config = dict(
    activation='squared_relu',
    norm_eps=1e-06,
    rope_base=10000.0,
    extras=['local attention windows', 'paired heads', 'gated attention', 'attention sinks', 'value embeddings', 'a smear gate', 'an embedding shortcut', 'learned residual scales', 'skips across layers', 'capped logits'],
    lr_mult_up=0.671,
    beta1=0.95,
    steps=4481,
)
Each number is 50 + 12 x the weight over its row's rms, rounded and kept within 0 to 99. Layers, rows and columns count from 0. The size before them is the row's rms in percent of the matrix's.

# up: layer 2 MLP up, 768x256, rms 0.128, rows 393-419, columns 128-255
# down: layer 2 MLP down (transposed), 768x256, rms 0.0621, rows 393-419, columns 128-255
up393 108:73 23 48 51 68 34 48 57 51 36 24 33 42 63 52 67 22 70 56 64 59 45 46 28 41 37 29 36 50 54 49 43 61 70 37 54 35 47 43 57 57 58 45 34 56 35 55 50 63 77 46 60 34 40 49 37 53 47 52 41 51 38 35 25 56 26 63 74 46 68 67 30 65 50 32 54 60 40 43 54 40 49 49 70 26 43 61 69 62 45 51 55 55 48 49 51 48 56 57 54 59 46 63 59 40 48 53 44 68 51 45 54 39 53 36 65 31 34 64 23 53 56 63 42 50 41 37 39
down393 103:55 38 70 49 54 36 41 79 56 58 50 65 65 46 51 42 51 69 42 27 38 55 54 51 43 73 37 52 81 55 37 64 35 49 36 50 46 44 53 56 54 36 55 41 39 48 48 45 35 56 50 37 58 56 59 38 57 71 28 32 56 49 44 39 40 33 58 40 52 73 52 60 34 58 56 32 58 44 79 64 48 32 30 49 45 52 42 40 44 58 59 53 31 53 25 32 63 56 55 28 75 51 70 61 54 53 51 47 49 45 41 51 60 54 71 47 34 51 53 65 49 66 48 44 52 42 72 31
up394 093:37 61 54 33 40 67 53 54 65 60 43 38 50 55 82 44 45 30 54 42 46 40 76 60 57 45 33 53 44 44 55 59 63 54 51 56 79 48 66 49 45 62 64 60 29 53 39 68 42 54 64 54 48 61 44 38 51 51 44 49 44 44 44 47 50 66 60 57 46 32 42 32 65 62 73 44 50 26 53 55 49 58 32 56 53 30 72 53 44 56 43 56 48 47 39 53 46 68 54 54 59 54 49 55 39 78 32 37 46 48 59 46 58 82 34 65 50 45 37 45 67 55 52 45 61 55 29 65
down394 092:69 23 37 49 44 53 63 60 42 35 44 47 41 65 37 23 40 41 20 67 46 47 65 37 42 46 47 57 65 58 53 56 55 41 44 43 65 55 57 76 37 47 38 48 65 55 61 54 38 40 44 56 29 59 57 41 52 63 67 41 38 57 45 61 61 43 65 35 53 33 51 51 77 63 09 54 46 32 35 37 65 47 34 42 28 38 42 46 68 57 53 43 63 45 39 55 34 46 53 49 46 76 46 72 62 86 60 55 42 52 56 55 37 54 67 57 52 43 39 47 40 32 61 62 66 37 57 26
up395 093:51 55 54 37 52 45 53 42 62 50 47 52 55 51 37 58 72 46 38 56 33 49 45 37 53 46 40 41 63 80 34 42 42 50 51 56 32 62 49 37 41 53 65 67 33 67 61 70 59 47 38 51 41 49 56 65 65 38 75 53 68 67 73 47 35 61 39 49 67 62 53 42 41 42 59 54 67 40 53 65 52 34 56 32 38 46 69 56 38 65 47 37 53 65 33 73 43 41 69 48 61 38 55 35 37 42 44 34 62 54 66 58 49 61 53 43 56 58 46 51 53 75 49 71 50 76 58 34
down395 099:52 76 35 23 58 35 53 50 47 51 37 29 39 57 55 23 54 63 43 56 78 60 48 41 66 51 44 18 58 54 59 66 42 51 44 56 62 42 52 55 38 41 57 54 52 26 40 51 50 53 59 58 33 55 66 52 32 62 45 43 41 52 53 50 55 47 49 44 57 50 62 60 63 36 55 43 37 57 42 52 66 53 22 36 41 53 50 35 45 47 43 76 45 60 68 64 54 53 34 30 58 50 49 42 56 48 68 48 68 49 23 46 37 63 59 63 58 64 45 50 56 52 47 43 24 41 52 47
up396 092:54 61 51 41 40 37 49 35 48 43 53 57 49 46 54 77 60 27 50 54 57 51 41 61 35 64 57 54 50 37 57 51 35 42 53 51 53 62 52 42 41 36 28 34 47 48 51 42 53 58 40 54 51 34 63 42 69 57 67 44 42 34 34 25 64 42 39 27 46 65 47 53 51 42 48 62 54 63 38 50 57 38 46 45 34 65 26 47 58 83 38 72 56 61 50 62 50 27 45 57 47 39 60 59 52 64 51 49 35 40 20 46 55 47 71 61 44 29 56 50 54 53 61 39 46 55 55 57
down396 090:51 44 50 72 29 50 68 53 48 54 56 57 49 53 43 50 74 51 36 34 54 71 58 46 46 50 57 82 37 22 55 48 55 49 51 45 53 43 36 52 50 45 45 39 63 61 46 60 53 27 52 37 64 33 51 37 45 44 59 43 34 48 54 61 63 52 51 48 43 26 59 56 62 66 42 59 56 46 48 45 52 37 81 43 66 44 22 58 31 41 30 38 54 43 46 42 46 44 49 39 40 58 35 80 54 43 43 76 57 33 70 66 77 54 43 32 52 48 54 31 39 60 55 42 56 37 53 54
up397 101:26 37 61 65 61 38 65 59 35 51 41 29 59 52 33 37 61 26 27 44 37 61 18 60 36 58 59 31 69 62 53 58 39 29 49 57 56 51 45 45 51 47 50 57 53 69 41 48 60 72 84 56 32 38 55 54 64 29 51 39 58 37 68 54 56 27 55 50 55 59 42 38 55 55 68 42 58 63 52 47 56 48 65 55 84 49 42 50 36 61 32 39 58 54 53 39 52 36 53 51 60 50 62 44 34 51 52 37 22 63 28 46 35 47 40 39 28 50 62 38 42 56 59 30 66 42 46 46
down397 103:48 79 49 35 36 68 69 79 47 48 55 53 58 38 49 27 45 66 38 59 35 55 71 58 44 61 41 52 60 46 67 52 66 60 32 44 49 54 43 29 42 47 49 41 62 47 48 53 57 55 37 55 71 41 32 38 51 54 34 67 50 66 57 35 37 39 47 59 34 57 26 49 40 53 37 76 55 42 62 53 53 67 41 41 56 46 15 53 42 56 69 66 43 54 37 63 46 67 33 45 44 43 53 57 54 51 42 38 67 57 23 63 37 39 59 60 66 58 38 66 76 62 53 37 46 52 40 55
up398 096:64 68 38 58 39 52 49 52 21 42 46 52 47 56 60 44 53 40 58 51 63 39 56 69 45 45 50 52 63 65 54 43 56 39 57 46 47 42 50 46 63 37 60 48 50 60 63 46 83 60 57 47 58 45 63 34 56 40 48 72 63 76 29 28 44 49 45 60 39 35 42 41 55 73 58 60 72 67 45 47 47 66 70 40 56 58 51 49 64 75 43 32 55 52 69 47 46 52 63 41 67 79 66 54 39 59 47 24 65 47 48 53 64 48 61 46 39 63 73 57 38 49 35 56 71 39 43 49
down398 092:44 68 61 35 47 42 52 46 31 55 53 52 40 52 57 30 59 45 63 52 46 46 74 49 67 58 62 22 56 58 57 64 42 76 31 46 47 56 34 60 44 51 58 39 43 28 68 63 57 53 66 39 45 62 55 63 34 41 37 47 58 52 35 50 58 47 32 53 59 66 44 53 45 69 49 50 58 56 37 43 53 86 63 56 66 44 45 52 47 55 37 54 45 55 43 46 56 40 41 54 65 53 52 43 53 54 90 68 69 54 53 55 46 55 42 65 46 42 26 60 67 51 30 49 43 65 54 63
up399 110:68 53 40 53 52 56 53 72 48 42 46 70 33 61 31 53 58 74 41 62 48 61 61 32 34 45 59 55 56 40 37 70 50 46 43 52 51 35 58 56 52 35 51 45 69 45 48 59 46 48 35 55 69 31 48 52 56 58 81 67 64 27 71 56 34 49 52 67 55 68 39 50 59 50 35 45 56 47 55 42 57 43 50 56 61 64 44 52 56 47 58 56 50 51 56 52 39 63 64 50 58 66 38 58 57 70 28 47 21 39 55 35 70 30 53 43 48 55 20 49 49 69 83 55 58 41 56 37
down399 098:49 50 48 48 59 53 67 52 38 75 20 42 42 52 69 59 65 47 65 25 37 56 42 44 55 45 43 52 31 61 42 44 53 51 44 49 44 44 70 61 80 31 25 61 52 49 83 38 58 28 58 35 39 55 49 45 58 39 55 47 49 50 28 34 49 58 61 39 45 66 35 64 27 29 64 41 40 57 61 52 28 29 48 48 57 54 39 66 51 55 57 59 52 44 63 53 51 41 67 22 68 45 42 60 54 37 58 60 47 57 47 65 71 50 68 47 60 52 70 56 56 77 40 55 53 50 63 51
up400 084:50 66 57 34 58 42 51 33 64 71 65 41 60 50 63 52 53 54 46 47 35 69 39 58 58 39 48 53 48 53 33 54 34 85 35 31 42 53 51 42 44 41 61 47 61 43 62 32 52 26 22 41 55 65 43 44 46 27 49 67 56 53 38 51 20 59 55 31 52 57 25 33 48 62 59 56 49 51 65 58 46 32 47 38 34 45 68 47 62 53 67 45 55 57 51 41 48 49 72 48 34 58 61 37 63 70 55 47 45 50 55 68 49 47 33 41 44 52 39 39 44 41 38 36 54 47 36 47
down400 083:50 54 39 60 46 40 59 54 52 36 43 48 63 43 52 52 37 48 39 48 38 78 20 38 40 41 51 45 33 47 36 62 46 66 48 48 51 52 60 46 45 56 38 51 30 45 40 46 40 31 51 29 54 43 50 38 46 50 43 43 67 51 53 36 49 37 51 37 52 32 49 41 32 54 13 43 62 53 51 47 60 47 53 54 36 32 45 58 45 56 33 59 68 59 43 38 61 63 56 65 25 74 60 60 73 69 54 50 39 55 35 43 40 56 60 48 57 47 69 59 80 58 61 36 45 60 47 57
up401 103:56 34 52 27 65 34 59 58 57 62 50 50 67 61 32 60 33 28 50 53 59 64 27 41 67 43 57 43 42 42 31 57 34 43 56 47 44 57 55 61 37 60 25 48 52 46 44 61 38 35 41 76 38 49 43 52 59 48 27 60 52 52 44 43 49 27 27 46 57 55 43 68 42 41 64 63 45 37 53 23 29 67 37 69 61 39 50 76 30 75 62 50 63 68 46 43 66 47 61 66 58 54 27 37 55 28 41 41 46 59 42 68 60 51 51 38 41 60 41 53 40 59 49 41 43 41 42 44
down401 100:41 31 55 75 48 48 30 36 58 65 69 51 64 44 26 45 61 52 37 32 62 51 53 24 35 46 49 58 55 36 52 53 65 44 39 42 66 51 44 59 57 57 58 41 52 40 58 25 40 55 44 45 53 70 52 72 41 41 41 28 65 36 40 36 11 51 29 49 64 41 65 86 66 50 56 42 54 45 53 45 40 50 48 44 68 57 42 39 52 54 43 64 49 50 58 59 33 35 37 50 46 58 72 42 61 61 51 62 60 64 48 38 56 42 46 47 64 40 61 67 39 41 45 52 63 60 71 47
up402 105:50 31 65 42 48 47 56 54 18 42 43 51 32 46 39 42 15 53 64 28 64 45 62 60 33 50 35 65 57 59 45 32 33 75 40 55 47 62 43 53 46 87 62 42 59 21 54 50 49 56 27 32 58 45 45 60 32 54 42 46 54 73 39 35 64 40 36 48 46 55 40 45 53 81 67 52 63 47 34 31 36 28 56 50 73 59 52 51 52 44 36 59 41 48 58 53 36 60 57 71 55 59 52 65 62 53 38 48 45 44 54 68 68 67 43 58 49 57 40 42 58 48 40 48 25 37 41 41
down402 104:56 42 54 59 46 56 51 61 43 57 66 30 45 47 15 65 43 51 61 74 33 39 33 41 58 44 32 50 80 52 55 55 54 42 38 52 46 60 60 30 41 36 49 48 55 70 39 67 61 50 53 42 49 30 74 49 55 72 35 31 56 30 47 42 64 49 40 44 46 70 37 40 62 56 60 54 68 68 66 38 70 38 53 23 53 40 65 32 64 46 44 47 38 30 44 42 39 38 57 49 30 50 44 45 47 58 36 36 58 51 32 41 11 38 71 61 67 42 46 40 74 62 41 45 54 47 56 39
up403 107:74 63 49 62 59 55 39 49 42 46 67 58 51 48 48 49 62 55 43 48 44 39 60 36 34 38 41 43 55 46 42 49 52 52 38 59 48 38 49 45 57 61 60 55 50 80 49 54 50 73 69 44 50 59 41 64 53 57 41 37 49 33 49 33 48 48 80 52 64 45 38 57 49 53 45 59 32 43 59 50 34 41 45 42 47 59 52 43 69 40 40 72 77 55 35 35 56 38 48 40 45 54 66 59 50 28 38 44 46 33 47 55 65 50 45 66 33 56 39 68 45 65 67 57 49 51 46 72
down403 096:31 58 49 63 43 35 50 74 70 55 63 49 67 52 70 37 57 59 45 65 31 66 34 52 46 60 62 45 47 66 76 51 52 48 61 47 55 49 37 32 43 50 19 51 32 32 62 43 56 50 53 53 17 65 20 53 43 38 27 44 35 67 64 51 59 52 49 57 67 54 61 48 38 69 59 46 70 47 57 50 48 63 69 47 59 34 42 33 65 73 59 44 47 67 72 69 65 41 62 53 43 55 52 54 66 62 37 56 43 41 47 58 64 32 49 46 64 57 64 50 48 34 59 55 43 50 48 57
up404 108:63 46 68 66 53 64 52 55 42 63 57 82 52 52 43 58 47 47 42 42 34 46 36 68 29 50 49 58 37 54 50 45 30 50 40 51 29 56 40 43 33 57 64 53 51 56 48 49 52 50 31 46 46 67 45 30 55 58 55 66 43 58 42 56 45 60 49 37 74 32 61 36 44 45 49 53 41 49 54 56 33 51 77 47 51 44 57 50 48 46 55 39 51 47 57 45 21 47 34 61 38 34 42 70 56 43 52 61 34 43 54 59 48 54 43 61 17 63 65 36 43 50 56 57 60 62 70 44
down404 107:33 52 94 40 42 55 36 45 38 42 41 65 44 52 43 67 40 50 49 41 49 49 25 52 46 53 34 50 50 39 51 61 54 41 45 55 60 48 53 40 42 46 47 34 48 45 40 48 38 60 47 31 45 56 45 42 69 53 47 27 50 37 56 74 52 54 42 55 56 49 56 48 29 50 41 54 40 38 45 69 45 15 45 46 32 44 42 47 31 40 50 60 48 61 69 47 50 49 43 29 41 62 55 75 49 58 57 43 33 37 40 37 58 43 45 34 31 44 45 43 69 65 50 58 46 48 67 60
up405 096:54 10 39 46 55 70 44 57 47 46 65 74 39 56 68 49 45 47 34 39 54 36 51 48 47 55 48 43 53 60 62 41 52 51 50 47 40 29 78 61 31 53 55 48 54 43 46 58 45 56 51 41 40 34 45 66 48 33 66 40 57 41 54 53 38 59 48 55 46 60 35 57 46 67 64 45 57 70 60 40 37 38 39 36 32 48 50 52 41 54 50 47 51 60 66 49 44 44 26 36 54 46 13 34 61 39 68 34 37 47 57 56 62 50 54 35 46 49 44 51 54 77 45 52 59 61 29 33
down405 099:53 62 40 63 49 27 47 70 42 69 38 43 39 36 42 54 60 59 47 51 38 56 68 49 60 49 49 49 51 36 50 52 77 43 38 44 36 60 46 47 50 60 66 40 46 39 48 58 62 45 69 36 71 58 43 45 52 79 45 50 27 52 41 67 55 76 84 53 48 58 33 55 42 53 40 46 54 88 46 54 51 51 56 81 36 49 54 70 74 41 51 32 34 55 45 56 79 55 43 62 41 54 69 28 36 55 46 43 48 59 45 45 27 61 54 48 65 45 62 43 56 54 54 59 68 56 39 37
up406 103:45 62 44 42 26 42 28 63 50 57 34 50 51 57 55 29 42 57 57 34 43 30 43 69 61 56 20 56 49 53 63 59 48 32 49 59 40 40 46 47 50 40 62 58 43 58 62 44 33 50 55 29 76 50 53 43 38 49 46 47 35 44 65 42 20 64 63 48 34 46 72 33 57 55 57 63 49 46 51 34 46 71 60 62 46 36 64 54 58 44 40 64 49 37 49 49 52 75 38 32 29 58 55 62 52 47 56 58 59 23 73 53 37 67 43 35 56 68 52 51 40 65 64 30 27 53 49 46
down406 101:59 40 45 37 27 44 53 66 45 61 50 60 34 63 47 76 49 63 57 55 65 36 51 40 63 39 56 43 38 63 74 57 72 34 50 38 48 35 48 49 50 49 54 54 65 55 53 51 46 29 42 55 58 56 58 61 53 39 56 43 44 59 48 60 33 41 49 55 34 39 43 64 44 35 52 59 62 42 38 35 56 30 47 48 53 78 50 43 53 45 36 45 32 42 73 18 39 49 50 48 44 41 45 50 41 54 43 43 48 50 50 48 43 44 61 54 41 43 77 74 48 43 65 63 41 49 32 64
up407 088:49 56 63 34 29 68 64 15 42 75 49 51 47 70 60 52 40 53 41 60 42 34 31 52 49 82 33 53 44 52 37 32 66 35 56 60 70 43 49 34 55 51 48 76 38 54 57 66 47 54 31 56 46 52 47 41 68 39 60 36 29 51 63 29 53 53 58 58 54 61 36 55 54 49 50 43 36 51 47 27 55 48 47 47 46 58 46 58 23 73 65 35 52 34 49 61 49 79 44 33 57 62 52 44 58 56 50 36 55 38 50 67 50 56 66 29 62 56 54 51 58 35 30 44 39 45 77 66
down407 093:55 71 44 54 40 45 64 43 67 47 39 45 60 46 71 33 48 58 40 52 32 38 63 60 50 67 48 59 53 52 69 49 54 47 46 35 41 48 39 32 66 69 39 52 15 58 55 24 59 43 61 42 76 58 43 40 56 52 53 34 51 56 51 58 71 40 48 53 73 44 49 36 47 55 51 70 43 51 34 63 42 26 41 63 41 48 26 64 47 70 48 44 47 49 54 50 59 62 50 54 24 63 47 51 56 59 58 44 45 47 47 65 53 38 61 64 63 56 51 52 49 54 48 39 54 34 42 48
up408 105:37 39 44 56 41 43 58 30 47 53 62 66 32 47 53 57 41 51 76 57 69 44 54 65 61 65 57 47 46 61 20 42 66 36 73 45 45 46 58 58 29 44 61 61 69 42 42 40 43 41 38 43 54 73 41 56 41 46 41 66 59 29 60 47 35 53 36 66 28 67 42 45 39 39 52 51 43 48 70 37 45 34 54 63 39 55 63 62 28 50 46 77 54 71 51 36 38 55 51 62 58 52 50 57 73 28 55 60 50 38 54 45 45 59 31 44 55 57 51 60 50 55 57 30 54 38 61 57
down408 105:45 34 51 59 34 59 49 47 61 42 41 48 42 76 51 34 57 67 55 46 48 36 49 62 61 59 50 61 38 37 54 69 39 41 43 39 51 44 68 62 60 53 48 44 49 46 35 54 66 33 40 51 53 45 33 38 47 56 27 33 55 35 67 53 23 24 41 38 44 48 52 26 22 55 49 59 67 51 51 51 47 62 52 61 54 33 25 65 45 52 43 76 45 61 45 59 43 66 23 33 54 60 69 33 52 35 58 26 27 59 46 31 46 63 40 65 59 62 62 45 52 68 69 60 68 55 50 63
up409 105:43 40 74 28 54 36 69 51 36 64 38 59 60 50 49 36 35 66 48 41 49 36 44 42 61 44 41 48 66 44 76 36 42 71 56 52 52 49 56 47 58 61 60 65 59 45 53 35 38 56 43 48 46 65 68 38 56 62 55 52 75 47 50 62 66 69 60 24 46 53 48 46 39 47 43 60 46 37 60 37 60 66 44 49 30 48 53 48 46 40 46 67 42 65 67 76 41 37 63 50 67 53 60 55 65 71 52 62 55 49 52 64 49 44 69 60 66 57 37 41 59 45 59 48 23 61 71 43
down409 101:64 67 39 48 46 44 51 55 59 64 50 56 38 47 46 37 38 52 28 57 43 61 68 74 64 39 45 41 37 37 67 54 67 69 50 53 55 73 50 45 62 60 45 54 49 47 54 60 55 57 34 51 52 50 35 49 30 40 41 29 03 58 38 43 49 29 36 43 46 49 52 57 55 32 62 35 38 22 58 45 51 48 48 35 32 56 56 53 41 42 42 60 38 57 58 62 65 34 50 47 72 48 40 43 56 54 42 44 38 58 44 51 54 27 53 36 54 64 48 47 51 73 61 38 46 44 56 42
up410 104:84 39 60 59 49 56 51 56 36 53 37 78 42 45 46 39 51 60 66 45 42 41 43 50 36 42 37 70 51 38 57 57 53 58 43 45 54 45 67 55 63 53 29 58 56 39 36 49 70 59 46 40 51 49 65 31 73 59 60 64 45 36 54 40 58 68 64 43 64 54 41 24 32 52 45 46 49 48 58 49 47 45 33 64 38 43 38 61 38 43 53 40 51 50 45 46 49 35 35 50 36 55 53 39 38 67 78 68 56 44 66 34 47 56 36 75 48 52 39 44 40 46 38 33 74 45 39 37
down410 103:48 59 41 52 46 37 59 73 64 67 41 37 50 42 19 58 70 55 49 45 68 47 50 42 60 92 59 31 75 57 39 44 54 61 53 27 59 50 43 58 91 55 86 46 36 30 37 45 61 45 51 44 41 56 51 57 57 63 59 59 46 76 41 48 39 49 30 46 39 59 43 42 54 52 59 58 56 74 55 44 53 52 34 57 66 35 43 54 38 60 47 44 56 47 19 75 36 60 34 47 52 55 59 42 57 39 35 51 64 55 38 46 67 52 50 40 47 61 47 41 52 44 38 39 41 40 42 50
up411 100:54 37 34 60 57 40 45 59 37 40 61 68 56 60 52 32 22 48 34 53 58 50 71 46 50 37 42 67 58 53 53 38 46 39 54 35 35 47 54 51 51 67 65 53 71 43 53 43 72 57 46 58 33 69 44 35 47 42 55 50 48 53 56 28 50 49 50 47 52 65 57 64 64 64 60 53 46 57 33 56 40 50 43 60 35 61 61 54 57 30 18 43 59 70 40 58 38 50 51 62 46 53 56 52 47 52 34 48 39 31 53 52 53 61 47 44 39 31 30 37 45 71 44 70 25 73 68 74
down411 099:57 73 70 57 57 36 33 40 45 43 44 63 66 53 44 35 38 47 31 40 59 54 58 53 53 48 72 60 67 62 67 53 59 53 61 45 26 39 52 63 50 69 63 46 40 53 52 53 59 28 44 36 24 19 60 33 39 72 56 46 72 50 73 56 59 19 44 45 63 57 38 38 45 53 54 45 41 39 31 58 62 47 42 53 39 37 40 47 51 25 48 44 43 36 44 70 65 33 61 53 59 50 55 47 40 54 37 50 72 43 46 48 46 36 32 58 75 54 57 67 54 53 33 52 23 48 56 51
up412 095:62 50 46 62 62 46 55 47 50 49 50 40 53 65 59 47 55 39 41 49 38 59 52 45 23 59 70 56 40 40 47 54 61 67 32 54 45 57 43 25 56 62 56 47 64 66 42 69 50 43 53 42 65 70 66 51 66 45 53 47 54 54 49 34 30 49 38 38 40 37 68 59 39 24 49 34 53 58 44 59 27 46 52 43 56 42 46 25 42 53 36 47 61 65 36 82 58 49 59 62 50 68 38 71 41 57 39 51 50 37 32 37 65 79 39 59 26 46 70 49 60 70 41 61 58 55 52 45
down412 097:37 51 35 66 45 44 52 45 35 36 43 45 60 30 70 49 31 44 54 51 34 59 43 42 58 61 77 40 47 71 33 67 35 38 39 52 58 43 35 59 67 66 66 64 46 53 41 20 40 41 21 50 51 34 68 51 44 54 48 52 47 43 54 47 57 47 50 31 71 64 62 34 27 40 49 46 52 48 51 53 86 73 45 36 51 51 37 75 44 68 44 70 48 57 42 37 37 51 23 71 45 44 53 53 46 48 59 53 57 63 44 49 60 48 42 46 52 60 52 33 59 56 54 38 52 59 38 47
up413 102:71 31 54 63 39 58 47 63 51 53 53 50 27 31 48 62 30 69 52 44 41 42 71 73 42 67 49 46 62 49 47 37 42 65 59 52 45 29 48 39 69 64 53 38 39 55 51 37 70 49 45 41 49 38 64 54 62 54 50 60 71 40 49 58 39 67 55 32 56 54 65 42 53 65 43 52 57 45 46 48 40 53 68 45 35 42 59 56 54 51 28 48 41 24 50 52 53 50 65 56 62 48 40 39 44 43 49 45 72 35 47 45 64 44 47 74 34 44 47 43 64 41 35 44 54 42 48 52
down413 103:45 26 39 53 52 55 43 57 41 61 63 45 39 60 59 79 53 64 55 41 34 43 45 31 70 42 48 55 47 40 36 43 72 68 72 59 47 53 39 62 46 44 65 73 59 53 38 52 32 48 55 62 51 54 58 53 36 64 85 38 26 62 37 72 62 45 68 67 52 58 39 35 62 68 44 58 47 38 50 38 44 52 53 53 58 77 36 45 36 48 58 35 54 61 35 54 45 67 43 60 37 40 47 62 51 67 65 32 58 56 48 23 45 64 49 45 82 51 52 65 44 61 68 50 54 56 59 75
up414 100:60 43 53 38 76 46 65 23 51 59 76 43 50 62 57 40 55 66 47 42 40 36 45 50 48 58 41 42 56 44 50 60 36 64 40 61 56 45 41 63 41 64 50 49 65 50 45 56 64 59 66 55 42 40 51 52 37 15 48 60 38 60 51 40 54 56 34 38 46 66 69 56 56 35 48 43 46 64 70 49 56 63 28 24 35 59 44 34 50 56 44 63 51 57 50 46 74 56 41 47 35 60 63 42 43 59 35 21 37 42 25 55 64 63 66 76 50 53 53 46 25 50 49 30 45 54 67 52
down414 105:64 55 65 63 58 51 66 22 70 70 80 50 48 58 64 60 44 65 62 44 60 55 61 45 46 52 58 37 55 29 28 61 43 72 53 44 43 47 46 66 55 38 39 61 56 59 39 77 56 72 60 43 62 40 56 53 41 25 49 38 25 53 57 44 47 53 37 41 37 54 31 62 36 47 40 60 51 58 48 25 61 46 52 62 53 17 71 32 36 51 34 60 59 71 50 38 42 63 52 44 47 53 51 52 50 33 56 56 37 61 39 76 45 38 56 61 47 55 35 50 32 51 51 64 46 36 65 57
up415 110:51 45 70 76 51 45 31 52 45 67 55 61 45 51 57 75 62 55 48 52 71 39 39 63 50 41 56 59 31 42 51 45 55 47 48 42 62 79 56 29 42 62 50 59 55 61 48 55 37 57 36 49 31 33 70 37 39 37 75 45 50 39 53 30 47 66 53 78 51 49 56 51 54 44 53 52 63 47 33 80 73 80 35 63 45 55 74 61 51 66 45 69 47 66 43 61 52 35 40 48 57 44 40 55 39 57 52 51 42 31 55 66 44 57 50 37 30 57 28 42 60 54 44 57 52 54 47 65
down415 105:36 43 37 48 50 42 39 34 74 48 34 37 49 46 48 55 57 44 45 39 60 59 40 67 52 75 63 30 57 39 39 40 42 53 41 53 34 70 44 64 47 34 36 56 50 49 27 43 39 29 53 60 24 19 46 46 70 60 62 60 39 67 49 29 65 39 48 65 35 46 59 50 58 64 65 52 55 29 52 57 46 57 43 72 59 38 79 56 85 58 54 62 44 62 32 49 53 64 48 60 51 45 43 38 48 59 67 61 67 51 58 68 54 43 38 40 41 62 47 44 50 61 57 43 42 69 34 51
up416 094:60 69 52 72 41 44 45 35 68 44 61 42 64 51 39 50 52 49 38 56 50 38 27 56 42 49 48 63 64 53 68 31 47 53 57 56 61 60 57 51 48 53 61 59 40 12 64 47 57 47 71 47 54 51 27 45 30 37 67 58 45 43 37 45 55 37 47 63 34 59 30 59 53 53 34 55 69 30 73 80 40 40 44 40 35 50 42 51 43 73 73 53 45 62 77 54 58 35 45 60 41 53 44 56 18 47 55 58 34 92 55 45 28 49 57 34 56 44 30 54 37 46 51 41 59 56 56 53
down416 102:36 72 61 34 57 63 43 49 48 64 61 50 54 36 32 45 63 58 63 47 47 61 58 42 41 45 50 49 40 36 63 56 49 40 36 43 63 40 44 56 50 31 54 53 41 57 60 41 59 64 40 46 39 48 59 50 41 69 32 63 47 66 47 50 31 28 60 61 63 46 34 41 59 54 39 65 59 47 44 42 40 36 37 64 41 65 34 48 74 52 46 37 44 48 56 51 48 52 44 50 58 52 85 40 41 48 25 59 47 67 43 70 55 39 40 40 71 27 50 58 36 73 52 42 25 43 50 25
up417 086:62 59 59 39 49 43 54 51 41 69 65 37 49 49 43 49 44 32 57 41 40 45 58 49 46 59 50 48 20 42 31 65 48 31 66 44 63 58 46 27 26 49 54 59 56 44 42 52 29 68 54 52 46 61 35 39 43 54 50 47 48 43 38 54 36 40 57 33 68 41 32 58 55 16 49 66 40 22 67 49 42 57 64 57 46 64 31 70 30 63 59 49 40 47 68 59 43 48 48 33 27 52 50 47 35 37 46 53 52 53 58 52 39 63 28 43 57 43 44 25 53 47 69 35 54 62 72 53
down417 102:39 59 42 65 63 53 56 53 58 58 45 52 35 48 50 48 63 57 44 24 58 17 37 58 42 69 61 40 51 41 43 53 51 50 71 44 57 35 49 56 42 49 40 40 53 66 58 52 57 48 45 32 55 66 38 57 57 57 52 39 30 56 58 43 49 61 43 43 44 77 54 53 44 50 44 39 56 64 44 34 42 30 52 56 57 54 54 56 57 60 48 32 49 45 30 65 47 42 31 73 58 45 69 73 47 54 54 53 48 54 30 46 41 42 53 36 38 39 55 67 41 62 42 39 39 39 38 37
up418 109:51 27 50 53 49 59 53 44 39 50 37 57 26 50 54 57 45 60 29 57 63 50 49 17 29 49 54 49 45 30 63 50 43 74 47 41 49 55 47 51 53 45 46 47 43 36 75 37 49 64 54 52 45 52 44 48 50 36 32 72 57 50 36 40 36 57 42 50 50 36 35 46 53 58 42 49 48 51 23 45 60 47 46 65 50 64 65 58 57 54 41 41 49 47 72 40 57 30 48 35 33 31 44 48 27 46 68 24 53 62 62 55 56 43 29 67 35 46 57 46 56 52 67 57 50 83 60 37
down418 106:37 56 36 43 54 54 71 62 61 50 44 55 43 34 69 38 65 53 66 82 56 59 30 31 46 46 65 57 62 45 47 52 62 43 53 75 58 47 37 49 60 58 32 34 49 64 54 60 64 58 56 60 56 31 39 41 43 50 63 25 69 50 46 48 50 51 49 55 64 36 56 45 56 57 77 33 31 34 37 47 58 39 58 38 25 61 40 53 47 57 48 38 52 61 59 53 58 52 68 47 38 40 36 22 48 33 49 66 38 43 47 39 45 47 66 59 48 35 47 49 46 43 31 51 56 37 23 44
up419 083:56 76 58 59 63 28 62 55 54 67 51 69 56 58 50 65 61 45 62 45 58 43 70 39 41 39 48 61 54 60 44 60 32 60 42 41 60 48 47 49 45 26 30 42 55 26 57 73 58 59 44 44 61 40 35 43 32 56 51 42 52 67 76 33 36 54 50 59 53 75 53 64 39 36 55 31 43 38 44 51 52 43 39 74 62 57 60 45 49 44 71 37 45 35 15 55 75 35 38 31 59 45 60 66 36 81 66 45 64 43 35 53 58 58 44 29 50 49 38 52 52 70 52 83 57 40 79 75
down419 098:61 64 40 55 42 60 63 47 75 51 53 72 36 37 33 47 59 39 64 53 44 71 62 59 37 53 53 54 52 38 41 56 49 55 62 27 65 36 48 62 60 37 54 27 39 78 38 50 43 35 73 47 43 41 22 37 59 53 70 46 55 25 62 46 59 64 47 48 70 37 46 62 57 32 47 52 52 40 56 48 35 54 64 47 64 61 68 50 53 44 54 45 67 36 63 58 50 44 40 59 51 48 62 73 45 52 58 54 64 39 41 44 31 49 47 67 59 41 38 60 40 49 73 72 47 46 55 54